{"norm_place": "pre", "qk_norm": true, "grad_clip": 1.0, "schedule": "wsd", "decay_fraction": 0.643, "doc_mask": true}
Each number is 128 + 24 x the weight over its row's rms, rounded and kept within 0 to 255. Layers, rows and columns count from 0. The size above them is the row's rms in percent of the matrix's.

# layer 4 MLP up, 3584x896, rms 0.0471, rows 3005-3031, columns 256-383
size [ 94 106 102 101  99 101 111 101  37 110 111 105 100  99 103  87  94  98 106 101 104  95 115  94 104  95 104]
[[143 130 149  85 131 116 130 103 136 178 133 125  82 148 136 134 178 113  91 139 113 123 122 165 118  95 140 127 118 134 134  95 131 128 119 104 131 125 152 140 139 120 133 112  77  76 137 133  87 105 111 129  70 122 129 147 141 151 150 147 150 124  95  74 127 137 144 146 116 105 159 133 143  77 137 125 147 141  90 156 139 124 135 102 122 160  92  84 145 105 117 100 130 122 141  97 114 125  97 156 132 108  92 146 107 127 159 144 165  96 161 109 160 134 137 154 129 141 163 104 125 134 110 102 145 107 163 145]
 [126 131 123  79 167 125  97 137 167 111 149 154 169 115 175 126 133 161 123 145  79 119 137 106 125 110  95 140 163 143 128 160 133  92 132 116 119 116 132 170 102 124 171 135 117 120 160 128  88 143  96 125 138 117 137 143 127  84 145 105 141 155 108 114 146 124 135 190  97 143 174 134 135 133 155 201  79 103 118  98 130 112 103 152 116  99 112 119 148 124 118 158 117 101 117 117 173 142 144 122 123 109 120 148 110 112 125 126 157 124 139 102 183 107 155  93 131 151 127  98 148 115 112 131 132 152 174 105]
 [114 128 125 118 126 128 123 160 138 126 130 107  88 174 139 142 147 139 149 135  87 130  69 135  96 129  99 135 118 109 169 159 125 147 143 123 127 121 109 162 116  91 144 144 125 135 131 149  71 101 130 125 133 124 130 109 115 126 123  77  93 126 103 119 107 159 159 134  69  91 146 141 150 123 178 164  79 123  42 104 121 147 112 122  99 134  98 143 137 119 131 133 134 126 149 159 126 129 170 120  99 136 165  97 109 132 147 153 105 129 153 118 146 126 115 105 111  82 120 128 164  73  75 124  92 136 149 116]
 [145 110 126 130 105 120 126 118 112  94 111 161 135  96 174 116 143 144 169 131 110 154 174 154 124 120 152 121 121 148 146 118 129 105 106 103 135 141 127  83 109 155  98 116 136 166 127 120 152 141 113  92 133  95 101 116 107 103 126  99 117 163 129 113 130 155 149 123 117 114 111 141  93 117 144  97 142 136 128 143  79 147 119 124 103 106 136  84 158 125 144 113 117 146 109 138 105 115  89  99 129 136 201  83 114 161 135 159 160 156 120 162 115 153 138 124 167 135 134 118 145  90 108 115 136  71 109 117]
 [131 120 116 152 106 137 161 117 139 162 153 148  84  98 131 138  93 105 106  98 128  77 147 138  75 131 165 126 104 140 116 130 109 104 117 152 103 114 119  46 139 126 122 107 167 195 149 138 158 150  85 147 134 157 112  88 170 135 130 113 107  68 145 135 109 153 143 138  90 105 107 127 173 122 109 132 120 119 125 113 130 127  95 121 168 128 106 147 180 160 115 184 145 147 174 109 104 118  95  89  99 116 169 129 169 152 108 155 156 120 142 158 168  42 117  97 138 125 100 153 161 121  82 140 140 139 149 123]
 [ 91 125 134  98 145 179 136 134 112 117 156 107 159 127 135  91 148 125 149 116 106 158 133 116 124 142 121 141 109  96 159 117 118 113 101 168 128 125  77 147 111 113 100 119 128 110  90 154 145 113  94 111 128 116 124  98  81 102 136 189 120 114 126 139  91 109 143 170  74  93 125 164  87 127 150 140 114  98 132  94 117 129 163 146 125 112 132 107 149 171 139 153  83 122 160 137 123 173 110 162 158 171 128 135 124 122 136 142 118 127 182 152 121 101  65 128 134 116  93 152 122  93 130 120 137 113 130 132]
 [137 158 114 101 154 119  63 141 116 115 131 134 138 106 121 105 108 146  92 126 144 178  91 132 121  89 134 125 158 134 126 166 127 119 107  95 148 123 140 167 144 124 134 112 144 137 138 129 149 126 114 138 153 107 135 146 161 108 166  96 165 139 132 106 159 129 110 144  98 122 135 125 148 135  86 119 111 115 148 108 140 129 154  93 102 129  72 108 136 147 135 125 118 119 119 174 118 124 125 143 160 133 149 125 135 143 153 102 114 152 125 138 155 189 161 146 142 164 109 119 112  84 137 125 157 121 168 144]
 [129 137  94 105 115 147 185 117 128 136 116 148 126 121 120 129 106  92  84 127  95 102 174 133  86 110 139 122 144 129  73 124 120 113 108 122 118 121 171 100  84 111 119 136 153 140 124  90 134 167 127 138 160 150 113 131 110 133 119 109 109 117  92 126 143 168  70 153 139  96 131 113 125 142 110 117 125 109 105 121  93 182 113 134 152 100 128 126 144 125 136 123 133 149 160 179 126 147 133 126 131 137 133 142  93 120 147 102 150 169 138 137 143 129 113  88 129 121 140 129 148 160 130 142 118 143  98 106]
 [129 131 139 126 105 180  95 103 145 144 128 131 103 145 158 126 145 102 141 130 106 126 116 104 144 136 130 133 141 152 137 129 123 114 121 165 128 160 144 101 116  93 109 123 119 119 116 116 122  95 100 121  79 150  96 119 123 142 106 135  97 129 113 142 126  99 140 120 134 175 146 173 163 107 111 153  92 124 124 171 161 123 131 114 161 122 107 106 146 111 145 101 133 102 132 151 160 146 125 135  64 101 137 101 148 113 177  81 153 111 160 136 148 130 172 152 113 109 136 139 131 141 162  96 136  96 130  91]
 [ 97 111 136 129 143 113  83 105 122 159 132 131 135 134 170 120 161 108 155  93 107 104  81 111 151 125 125 127 162 108 126 145 102  93 103 154 130 150 124 132 118 151 107 122 130 157  85  74 140 115 137 152 164 117 136 127 100  96 143 128  92 104 132 119 128  96  73 114 122 110 150 150 149  86 129 119 123 133 115 149 155  89 154 110 105  98 116 115 134 134 142 129 129 116 132 159 136  96 147  86 129  85 155 134 132 143 133  74 155 139 132 175 143 145 135 151 114 155 140 134 131 137 157 146 107 147 135 121]
 [152 174 105 171 108 137  54 108 148 131 150  93 128 111 148 138 140 143 122 128 127 125 135 106 129 116 136 128 163 105 121 117 149 118 124 144 133 179 173 116  96 146 130  96  97 121 120 128 115 154 159 174 159  93 134 137 106 131 107 131 117 141 122 151 119 132 115 133 120 120 144 121 115 114 188 113 124  94 147 114 112 136 177 111 147 125 128 139 153 113 119 155 106 129 117 122 184 174 113 118 143 137 102 117 153  98 164 142 139 104 139 127 114 167 119 134 119 110 139 108 102  65 119 151 135 120 144  85]
 [103 186 158  93 145 141 135 153 108 163 108 130 116 127 118 154 130 133 139 148 114 115 131 110 133 122 122 143 132 180 164 175 127  83 120 164 107 150 173  79 128 104 115 103 119 146 122 124 135 139  97 170  98  90 110 130 128 122 137 158 143 146 118 163 155  91 133 168 114 125 130 128 128 126 126 112 124 139 158 120 122 118 136 104  95 115 137 118 102 136 133 155 105 121 140 163 150 112 125 115 114  91 136 124 126 135 125 114 111 117 155 157 130 128 140 123 131 127 158  73 144 135 117  78 156 145 161 151]
 [114 158 128 128 108 130 152 118 134 147 128 120 111 123 149 175 133 108 157  53 107 158 217 138  90 123 136 116 143 156 141 131 155 136 122 131 133 123 124 152 112 114 114 123 154 114 113  61 137 142 135  96 116 102  88 131 132 129 144 107 142 133 129 118 112 130  83 159  68 149 154 134 124 114 155 139 157 137 129 120 106 118 121 123 142  48 127 113 139 138 120 146 126  87 134 163 105 155 110 129 113  60 102 156  64 101 144 142 165 104 116 167 160 163 111 147 150 129 160 127 127  91 125 111 114 127 140 122]
 [138 115 131 115 115 109 115 129 111 136 145 144 133 123 126 118 172 139 144 135 111 126 129 132 162  99  61 147 122 111 142  87 132 126 134 116 146 109 147 163 108 127 116 160 114 110 141 109  89 110 130 123 118 137 117 118 105 134 131 140 110 128 124 117 158 106 121  96  97 137 159 142 114 132 127 180  96 157 128 123 127 110 136 122 176  99 138 127 141  99 146 141 117 145 147 149 167 114 117 110 129  89 169 101 121 106 118 180 143 134  94 114 136 163 118 150 109 110 166 114  73 127 140 147 131 127 140 111]
 [112 151 110 134 151 152 162 113 108 139 127 137 116 138 147 104 126 201 121 105 120  91 153 142  50 119  89 156 177 112 100 142 100 142  96 164 153 162 119 161 102 114 147 172 145 122 109 147  84 123 138 148 147 171  91 133 127 120  98 132 149 109 155 107 131 155 118 138 105 118 116 132 161 113 147 140 117 124 120  76 137 129 172 141 108  76  92 140  87 137 138 108 128 134 120 151 164 137 120 103 163  78 143  95 142 129 109 121 183 161 133 138 136 116 122 138 105  99 156 127 122 160 147 101 137 115  60  89]
 [153 169 153 104 131 106 113 103 152 128 156 107 116 140  96 113 125 134 113 104 118 173 120 147 133 146  94 126 123 113 144 152 123 117 103 122 143 131 173 129 103 119 138 154  65 125 102 136 133 145 114 113 159  97 158 129  92 142 134 161 115 122  92  72 129 101  89 113  76  83 128 255 183  93 104 150 122 132 104 119 192  90 135 112 143 106 153 122 120 167 126 133 115  95 171 181 149 139 125 119  95 139 169  98 139 113 148 121 105 141 132 178 113 128 101 133 132 117 115 128 150 123 180 148 108 124 137 133]
 [143 180 127 126 113 122 105 101 114 101 112 115 113 145 115 120 129 154 120 110 145 111 164 130 115 147 102 149 100 118 133 153  62 108  85 122 156 123 133 100 128  90 124 117 150 106 168 128 139 117  85 105 115 116 106 173  81 133 140 146 149 173 111 136 139 119 122  99 136 130 186 132 152 123 181 103 109 114 108 147 163  97 128 118 125 175  55 106 103 155 126 151 102  88 106 128 100 158 125 199 160 136 126 108 132  88 121 125 139 117 133 114 121 127 123 124 115  88 115 115 114 113 148 114 144 147 146 125]
 [153 188 132 126 139 115 167 136 128 129 132 142 141 127 138 114  87 124 117  88 128  93 168 108 111 140  98 135 139 116 124 125 149 122 162 180 116 121 112 139 145 111 126 174 133 170 139 146 128 134 140 127  99 123 144 125 128 126 107 106 157 121 132 104 143 138 148 135 158 115 106 128 128 142 129 139 110 137 129 133 145 125 139 157 109 160 125  66 128 137 116 133 124 133 196 132 149 106 105 104  86  85 150  92 126 108  90 144 156 102 108 106 119 143  88 138 164 112 133 123 104  99 152 118 154 116 172 129]
 [101 149 129 133 145  94 155 138 181 133 160  98 115 123 150 119 136 115 112  59 167  76 115 165 129 136 134 105  99  96 138 105 125 145  87 155 140 143 152 139 111 167  92 114 144 160 111  99 120 113 100 161 149  80 146 103  82 125  99 135 146 146 129 137 110 125 113 171 128 142  87 144 134 151 125 114 152  95 131 112 107 166  95 146  94 144 107 147 140 117 119 113  96 148 148 150  99 104 113 146 144 133 116 119 105 128 128 143 146 107  93 132 119 120 141 123 152 100 125 138 130 125 151 154 112 137 163 160]
 [133 101 127 152 167 126 182 147 141  91 169  74 110 122 134 159 108 114 135  92 164  98 105 116 145 130 120 169 124 127 165 118 102 137 127 160 167 134 125 152 140 112 143 150 137 190  91 149 145 138 141 113 106 107 170 159 110 144 119 153 114 131 143  86 173 136 140 138 110 174 113 140 111 141 113 114 125  93 114 122 126 153 131 137 129  78 130 124 109 179 120 103 146  95 118 133  94 117 128 131 137 163 139  89  83 126 124 137 152 157 106 135  60 128 123 118 141 110 145 181 148 160 130 182 136 137 155 108]
 [166 177 158 131 146 113 152 128 110 179 135 144 113 120 106 142 124 120 110 132 147 110 121 150 118 162 136 113 127  94 119  85 127 152  94 109 185 150 145  70 101 126 163 111 166 126 154 129 109 124  66 161 146 115  98 116 105 124  95 165 125 134  99 102 137 121  77 129 157 159 123 150 107  93 114  89  97 124 102 161 144 134 124  89 147 158 141 100 120 133 154 124 137 104  95 129 126 121 106 140 169  91 145 111 102 122 123 138 113 158 140 116 135 144  85 111 144 145  98 117 107  86 136 142  83 123 146 125]
 [148 101 111 126  90 129 150  99 169 129 127  59 128 153 156 115 139 148  95 133 107 150 108 101 122 155 142 161 101 163 122 179 125 114 144 105 126 139 113 143 109 112 105 174 125 110 126 123 137  91 140 152 143  98 146 128 143 141  94 133 108 152 113 155 108 146 144 124 143 184 122 113 110 141 134 161 121 114  64 159 114 139 111 146  98 143  85 104 124 132 130 127 163 143 125 141 139  96 187 186 147 135  91 108 109 130 142 125  84  85 132 127 114 118 137  88  99 127 144 152 173 116 200 114  92 125 149 130]
 [134 140 190 148 138 156 119 170  67 152 146 128 129 126 121 125 138  98  95 131  86 148 119  92 153 141 148 183 156 170 124 161 122 121  80 114  92 143 110 116 125 159 147 116 117 145 121 132 118 123  87 142 165 141 142 152 121  94 134 141 114 131 107 155 164  75 136 147 151 112 139 112 115 134 164 174  86  69 101 130  85 126  89 139 102 112 120 130 132 132 158 138 116 140  98 113 151 125 103 167  89 137 152 163 124 168  99  94 123 120 133 127 157  85 143 100 124 143 111 136 153 144 141 108 114 129  83 111]
 [135 123 126 112  85 132 158 115 130 113 137 125  97 123 150 154 148  97 134 148 132 111 155 117 123 154 127 155 122 110 154 121 133 114 130 153 130 137 148 110 143 161 171 130 132 142 152 115 143 116 166 134 149 182 126 185  97 149 135 113 126 131 117 155 114 124  56 104  99 127 153 123 120 124 129 125 112 173 139 127 122 158 107 129 118  90 151 150 122 151 125 126 140 109 127 115 138 162  90 135 120  92 142 137  76 103 134  93 152 116 130 125 111  81 114 128 152 150 172 119 147 160 128 152 144 157 101 130]
 [104 147 134 110 106 129 101  99 161 108 121 153  73 146 142 138 108  95  73 111  90 144  95 155  92  78 131 131 111 100  63 138 127 111  85 131  87 130  80 142 116 163 139 131 159 146  84 139 155 117 113 134 122 120 131 126 132 131  94 181 194 124 123 132 154 117 122 161  88  98  97 146 126 127 123 125 116  95 126 122 108  84 117 121 126 118 137 145 145 173 189 140 114 158 122 153 132 158  86 130  61 119 112 135 114  93 129 134 122 116 135 124 130 122 160 119 149 135 141 128 165 132 128 159 117 132  85 122]
 [132 119 125 145 141 146 147 141 112 116 128  92 132 146 128 147 142 129 138 152 152 147 109  92 153  76 117 175 142 113 139 148 100  96 129 107 118 128 110 117  92 132 113 143  89  62  93 135 153 118 144 107 144 139 154 163 106 127 131 168 101 141 121 124  95 147 115 155 139 165  96 116 159 101 125 140  98  58 144 134 140 167  89 118 121 154 114 144 144 134 142 151 108  92 109 133 158 135 107 129 175 169  84 159 131 120 154 154 132 111 144 145 155 120 123 131  95 160 107 191  69 158 137 112  95 105 158 117]
 [120 146 126 140 127 159 133 102 103 136  97 122 120 124 116 164 168 140 104 123 126 114 145 147 153 117 145 145 128 121 109  94 118 140 139 176 180 143 108 139 145 136 118 110 139 130 148 112 120 143 120 150 155 176 111 126 119  99 132 168  95 133 164 137 151 133 103 146 161  95 109 109 178 112 156 130 156 116 122  96 153 120 168  87  93  98 126 123 100 170 138 136 177 139  83 133 114 100 112 155 140 131  94 116  91 141 107 120 106 151 157 133 171  89 111 116 140 140 149 139 117 131 136  84 109 148 102 131]]
# layer 4 MLP down (transposed), 3584x896, rms 0.0419, rows 3005-3031, columns 256-383
size [100 106 103 100 103 103 112 103  25 106 109 106 100  97 105  79  93  99 105 101 105  94 112  96 106  95 104]
[[158 131 107 131 178 119 125 116 116  99 134 122 127 133  98 146 131 132 120  83 118 128 114 111 120 156 167 149 136 104 134  64 136 111 103  99 154 130 113 198 104 141 132 144 121 134 167 122 148 141 135 115 132 120 129 147 120 165 135 159 113 113 138 124  80 142 124 159 108 169 141 165 127 141 162 136 134 154 125 140 163 106 166 130 152 122 156 155 133  97 143 156 137 120 185 114 151 108 107  94 156 104 199 168 104 122 149 131 131 132 115  86 101 151 107 148 128 129 157  97 100 151  60 133 117 138 123  97]
 [143 131 103 132  92 143 116  99 135  78 190 131 135  96 128 137 125 103 127 153 111 130 113 141 171  98 140 154 147 127 115 122 136 126 106 157 110 137  95 190 147 148 124 158 110 105 153 156 143 131 142 104 127 118 173 145 131 145 137 143 123 142 118 120 182 125 141 184  98 150 149 142 152 172  94 165  89 210 148 144 148  96 167 129 146 162 145  91 109 171 135 143 133 122 135 117 146 143 128 137 103  62 118 162 101 140 150 184 139  76 115 158 125  97 161 146 190 131  84  91 116 145 122 167 144 143 167 105]
 [111 128  96 106 111 138 135 126 136 113 141  89 120 133 167 117 124 141 161 118 108 125 134  96 122 155 115 114 141  86 125 104  72 121 152 146 116 126 132 167 107 136 115 114 167 116 148 131 132 110 143 140 120 123  81 122 147 122 143 145 124 134 132 124 125 129 111 123  89 132 179 161 149 108  87 115  99 133 153 152 147 106 150 116 106 144 106 142 127 107 150 108 146 119  51 103 135 141 114 156 106  99  58 123 140 129 136 130 132 125 127 124 116 145 145 135 160  99 158 150  76 160 110 125 179 142 130 128]
 [137 141 123 122 101 102 122 137 137 138  94 147 128 187 130 101  94 142 150 111 112 135 111 107 113 181 132 109  93 138 123 144 148 144 119 109 107 158 122  95 110 134 152  99 140 160 131 122 150 139  68 133 150 147  71 139 112  81 128 130 133 144 113 129 176 138 141  91 135 110 145 164 125 120 161 138 178 147 114 140 159 139 111 102 120  95 120 113 163 125 141 147 126 162 123 104 130 146  77 120 108 137 138 119 153 163 125 122 127 205 103 127 120 130 124 144 122  98 102 139 164  78 138 140 159 104 118  74]
 [143 154 135 111 141 107 122 125 144 117  99 176 130 128 156 140 115 139 137 139 152  98 103  72 131 102 130 120 141 135 145  78 146 137 178 113 158 125  98  96 148 105 139 150 109 133 184 137 137  84 152 120 106 105 131 134 139 139 129 108 119 157  94 119  93 148 109 115 154 163  78 108 112 144 146 167 112 104 121 127  91 148 129  96 142 169 129 129 135 147 137 112 106 105 150 125 131 145 122 103 150 115 169 153 113 156 148 121 185 113 148 139 157 108 159 144 128 149 113 137 117 108 152 141 120 139 133 116]
 [100 126 134  93 126 105 150 165 106 134 144 104 173 116 124 113 123 119 149 115 106  96 134  92 149 167 119 102  98 175 130 140 129 128  86 145  94  93  93 144 128 145 153 142 161 114 103 154 163 129 127 106 154 144 141 103  92 140 135 147 112 131 127 137 146 170 101 166 106 165 126  96 106 157 171 121 109 107 149 156  41 148 117 139 138 145 143 167  86 120 116 127 182 113  97 133 152 114 132 116 168 106 117 145 123 137 155  99 142 128 122 103 108 104 158 129 133 131 129 138  56 124 127 137 128 153 142 145]
 [143 162 134 138 112 118 111 137 142 114 102 114 113 136 173 129 156 123  91 174 142 148 132 148 155 100  88 114 141 119 151 120 110 134  97 117  83 150 100 122 137 113 107 217 107 127 105 142 115 151 168 109 129 157 108 176 116 100 152 121 161 130 133 143  97 142 130 140  94 129 172 129 120 105 142 118  84 172 147 142 158 150 174 129 188 128 135 115  84 130 138 118 147 122 104 131 154 131 177 106 130 123  84 147 134 125  76 109 127 130  95 150 119 172 148 160 125 141 149 147 103 120 123 122 140 139 139 118]
 [148 112  97 123 128  96 143 132 165 136 151 157 152  86 100 138 129 115 136  79 126 108 128 109 134 110 130 105 154 157  92 113 102 118 129 104 132 121 155 105 134 133 125 120 104 144 183 115 125 127 142  97 133 130  81 143 133 143 115 103  93 142 114 133 131 128 162 154 191 184 148 133  96 147 109 125 148  92 101 108 154 114 135 167 199 157 189 156  59  70 128 103 113 128 155 153 133  91 151 144 107 146 169 187 122 140 173  85 108  98  91  95 134 116 113 116 107 122 111 114 134 157 128 126 129 157 119 129]
 [114 171 137 130  81 123 143  94 146  99 146 179 114 138 134 157 151 108 143 109 106 132 137 124 125 148 162 134 135 151 114 180 140 138 140 149 154 141 102  99 160 153 116 112 185 126 139 127  93 116 152 171 117  79 140 102  91 150 175 113 119 169  79 133  93  98 197  87 111  97 125 126 104 165 109 122 131 126 151 161 134 120 139 105 152 126 143 147 161 166 123 130 153 145 129 131 113 104 129  79 128 120 131 113 106 117 155 164  84 122 127 106 137 116 155 105 113 136 130 131 147 121 121 120 154 115 159 140]
 [131 116 122 127 186 131 115  89  59 148 119 136 153 108 127 118 178 133 145 115 127  96 165  98 149 162 105 105 169 144 130 129 129 134  88 133 143 131 118 156 198 129 141 127 148 126 155 103 149 118 144 117 143 102 120 104 128 118 137 133  87  74 135 137 106  58 115  86 118 107 153 134 162 116 115 128 156 163 110 153 169 106 130 144 131 139 100 154 148 131 131 179 154 172 151 123 141 115 132 103 137 136 169 132 139 150 148 116 110 159 139 164 132 160 129 129 142 170 115 149 136 112 171 160 126 142 164 149]
 [100 134 132  88 131 139  69  99 106 157 135 115  98 138 129  87 152 127 127  89 130 109 139 145 173 114 119 131 176 111  61 151 169 177 131 114 117 147 142 135 139 139 145 123  81 131 125 118 121 161 137 129 164 128 138 138 133 126 139 122 133 131 131 143 125 123 137 115 103 121 167 148 187 113 140  95 107 132 108 104 119 137 153 127 124 165 143 130 145 142  89 108 137 102 111 137 175 154 140 180 138 151 164 116 150 128 157 149 115 126 163 164 103 138 146 159 119 171 162  81 146 102 108 119 171 126 159 157]
 [111 153 133 136  48 134 108  94 149 147 129 144 110 107 113 101  42 146 113 122 130 171 155 167 126 100 120 125 133 113 127  80 142 142 137 136 144 119 155 103 139  85 144 144 104 144 140 149 144 134 128 113 149 113 105 133 140 132 131 148 126 141 152 195 142 146 138  92 131 126 113 146 192 103 129 166 116 138  85 140 119 129  86 117 115 157 119 143 150  82 136 166 166  82 157 110 149 135 128 160 157 119 125 151 132 121 145 133 157 108 123 121 119 146 141 179 127 127 153 117 134 145 182 125 116 105 143 163]
 [ 84 127 156 156 149 128  99 132 125 123 140 131 125 138 103 161 117 135 108  91 135 132 147 156 158  93 111 137 118 119 161 125 169 122 127 177 145  96 146 155 159 136 121 117 143  59 136 107 124 127 148 116  79 144 151  93 146 148 109 130 117 167 145 160 127 109  71 104 118 121 109 102 127 124 145 115 128 108  88 143 111 143 104  94  92 157 104 136  97 127 126 155 102 128 107 126 124 129 122  78  98 106  83 119 114  88 140 135 119  75 111 116 104 146 154 150  83 119  96 137 112 105  95 111 140 151 153 148]
 [138  99 111 122 131 134 188 138 144 133 131 101 117 124 142 127 113 105 126 136  75 105  67 101 114 127 148 117 129 156 141 135 132  99 155 140 126 151 108 149  90 113 146 104 104 157 173 106 140  99  79 178 114 176 107 153 143 110 113 149 142  83 129 166 142 121 111 178 103 137 114 142 131 107 172 119 137 103 160 118  92 151 145 126 105 114 126 116 140 173 120 159 113 122 102 116 139 123 149 133 166 111  91 172 124 152 103 108 152 152 116 123 135 136 129 146 160 168 177 126 126 143  66 183 145 134 126 163]
 [ 96 137 129  96 143 108 158 169  97 119 139 177 129  85  96 142 130 113 138 134 105  80 140 157  94 127  84 141 138 108 100 134 112 131 135 124 132 109 144 166 141  99 182 138 180 142 137 156 118 107 143 135 158 150 120 134 140 138 162 132 125 105 152 163 129 140 157 121 165 156 130  20 126 112 152 110 191 126 156 125  89 146 144 124 116 115 112 138 119 142 167 105 154 124 105 131 170 136 138  78 108 127 125 134 133 130  96 122 132 118 133  73 150 139 134 116  52 133 160 113 106 121 116  62 148 140 112 100]
 [101  67  96 140 141 154 141 156 112 149 112 121 154 134 167 162 143 140 150 167 160 115 169 100 118 131 138 156  99 106 134 107 101 141 125 128 146 135  98 123 143 117 145 115 141 124 113 129 123 132 123 122  81 163 101 127 162 142 137 144 149 146 132 130 127 154 124 131 118 139 110  47 105 116 146 140 129 128 144 137  89 172 130 150 128 170 119 133 130 107 166 119 155 151 118  89 102 116 154 119 172  96 115 143  92 125  63 106 154  95 119  93 140 146 131 131 107 123 159 108 125 114 136 108 140 123 111 127]
 [ 78  78 171 151 166 138 121 106 155 170 154 127 134  96 101 150 119 103 171 116 142 147 121 157 148 105 173 103 140 117 127 106 106 120 126 107 111 125 152 134 108 103 154 103 165 143 126 109 116 122 104 120 112 120 159 108 141 123 123 169 169  93 101  66  88 123 128 156 109 149 124 130 108 109  95 160 149 145 107 117 102 159 141 128 129 122 173 167 118 123 136 128 133 145 137 110 128 134 156  92 136 166 133 174 138 229  87 148 123 138 165 138 169 162 138 137 125  92  91 135 128 160 146 179 130 131 123 111]
 [116 163 113 168 165  88 129 117 120  84 146 172 151 138 110 159  94 129 143 136 170 117 117 114 112 134 130 172 134  93 168 136 125 141 158 129 151 113 144 161 119 129 148 123 124 126 140 146 126 127  95 105  97 138 149 146 152 135 143  97 138 142 121 150 161 163 130 134 113 116 158 191 130 105 114 140  76 110 142 127 115 148 119 161 105 117 132  93  98 130 103 117 164 138 160 114 119 117 137 118 124 101 174 131 130 120 126 133 141 145 126 114  54 120 120 147 130 143 121 135 125  79  60 142 123 118 121 124]
 [153 190 134 172 136 156 123 162 133 116 123 102 144 131 122 133 113 161 132 120 171 126 157 123 146 139 108 126 121 130 126 132 129  86 112 137 112 109 138 141 162 109 130 155 140 144 116  95 114 161 163  77 171 176 121 117 162  95 126 106 122  89 155 149 104 100 130 126 118 127 100 137 117 163 129 130 133 109 132 108  97 138 148 141 144 103 138 143 115 116 164 149 121 136 109 161 117  90 125  83 127 146 119 149  98 107 141 109 110 111 148 137 105 171 135 132  96 131 157 172 129 133 126 179 137 121 106 154]
 [ 99 127 143 111 143 130 117 121  49 128 102 147 145 152 120 140 103 146 140 167 123 146 105 108 129 132 125 172 162 139 128 158 110 116 123 147 115 122 144 131 100 160 116 132  78 101 149 110 153 120 133 122 109  96 131 146 106 105 156 106 100 101 107 138  77 119 136 132 150 122 164 142 108 102  96 132 143 145 139 143 125  84 123 119 129 116 165 127 122 181 142 125 116 117  75 113 153 138 140 108 155 144 171 157 119 149 130 149 137 118  91 119 144 115 117 113 143 135 134 114 141 161 112 106  96 145 104 119]
 [146 132 122 126 176 111 146 105 122 115 158 177 121 166  85 142 154 106 117 115 161 110 139 127 123 148 130 126 165 118 142  94 136 117 134  99 105 152 146 164 133  85 134 120 107 124 148 160  95 152 134 138 154 100 138 102 106 124 174 145 125  98  99 140 143 140 114 140 133 155 148 138 124  92 151 146 111 104 152 119 136 121 171 143 111 135 119 155 137 164  97 138 141 145 109 142 148 175 162 121 129 109 144 116 123 142 127 120 130 147 128 121 192 131 110 161 178 119 104 127 100  94 132 159 118 125 133 109]
 [144 168 130 135 122 118 109 123 108 151 137 166 118 106 143 116 104  99 126 126 177  83 128 140  95 134 112  82 130  81  89  81  98 118 116 157 137 117 119 116 111 125 153 114 127 130 148 158 120 142 111 146 145 121 134 120 133 110 135 138 132  97 149 141 177 112 104 135 116  90 129  61 133 114 110 126 133 125 140  79 133 119 137  96 146 121 145 119 139 149 135 131  80 131 125 118 148 164  98 130 109 126 146 137 186 139 140 111 168 168 133 126 179 153 118 157 169 140 143 150 109 125  56 159 119 164  70 135]
 [133 133 135 130 114 134 136 115 111 184 127 128 143 135 144 138 142  94 107  71 109 100  93 108 165 130 143 139 143 141 122 135 183 108 145 149 143 147  97 148 102 171  87 151  78 133 143 153 156 176 120 151 125 140 114 127 138 106 124 102 143 134 131 148 134 118 120 112 138 128 112 142 113 175 124 109 141 123 122 147 112 145 114 135 103 163 130 127 153 141 137 127  97 123 139  97 108 153 112 152 131 156 164 131 147 116 146 145 173 132 120 112 102  96 142 111 116 179 120 134 173 142 101 106 110 119  93 127]
 [118 136  72 146 121 150 116 134 132 154 121 139 112 139 157 135 130 136 112 125 119 170 148 128 149 134 128 146 120 147 113 156 130 119 112 141 121 125 124 126 131 150 131 117 112 129 146 150 108  97 127 130 157 108 127 150 175 116 149 106 106 151 101 152 109 120  97 163 150 132 125 255 125 109  95 144  95 122 110 139 155 155 122  88 127 118 133  96 133 109 130 132 127 113 123 106 135 146 149 116 108 133 108  82 128 116 102 149 145 123 124 105 155  99 109 152 132 100 125 155 178  90 138  89 101 103 159  96]
 [132 111 134  85 135 112 113 121 110 116 151 144 131 188 110 172 116 136 142 117 120 114 171 149 107 157 141 135 124 104 121 106 116  76 135  98 111 116 131 124  86 168 135  91 139 124  82 143 135 127 104 118 153 127  98 115 124 142 158 154 176 138  55 127 111 118  48  86  93  85  69 110 142 126 107 142 134  73 105 131 134  77 144 135 111 117 145 154 156 105 136 111 105 142 145 117 122 119 144 114 126 107 114 119 129  85 108 147 150  91 150 120 130 119 147 141 102 111 124 137 121 115 119 138 128 145 108 127]
 [148 116 139 128 156 110 142 133 130 169 132 141 112 103 103 153 158 141 126 107 109 159 168 195 133 147 120  78  89 128 122 111 123 148 142 139 120 134 137  93 119 103 169 116 128 147 184 108 108 138 128 148 100 145 102  68 135 137  77 107 126 134 119 109 173  79 139  88  98  85 171 124 103 133 128 101 157 150 125 138 117  89 145 126 131 109 148 153 105 120 120 141 129 130  86 108 114 123 140  94 109 123 178 127 144 128 162 144 117  98 112 118 126 115 154 121 155 111 157 168 134  95  92 161 159 134  79 123]
 [123 154 121 129 109  73 149 100 133 127  98 109 140 151 129 157 148  75  83 122 134 127 123 107 125  91 162 146 123  98 122  71 117 142 130 127  88 112  76 143 143 152 137 149 107 132 137 131 111 147 143 134 102 155 114 171  89 117 135 162  92 152 101 131 128  94  95 100 115 105 121 134 131 132 132 149 107 138 157 114 153 121 119  93 118 123 114 146 119 137  78 135  99 131 172 133 112 129 137 165 153  79 152 126 100 180 139 155 161 139  92 128 192 119 168  89 119 118 131 141 124 123 126 114 145 140  96 122]]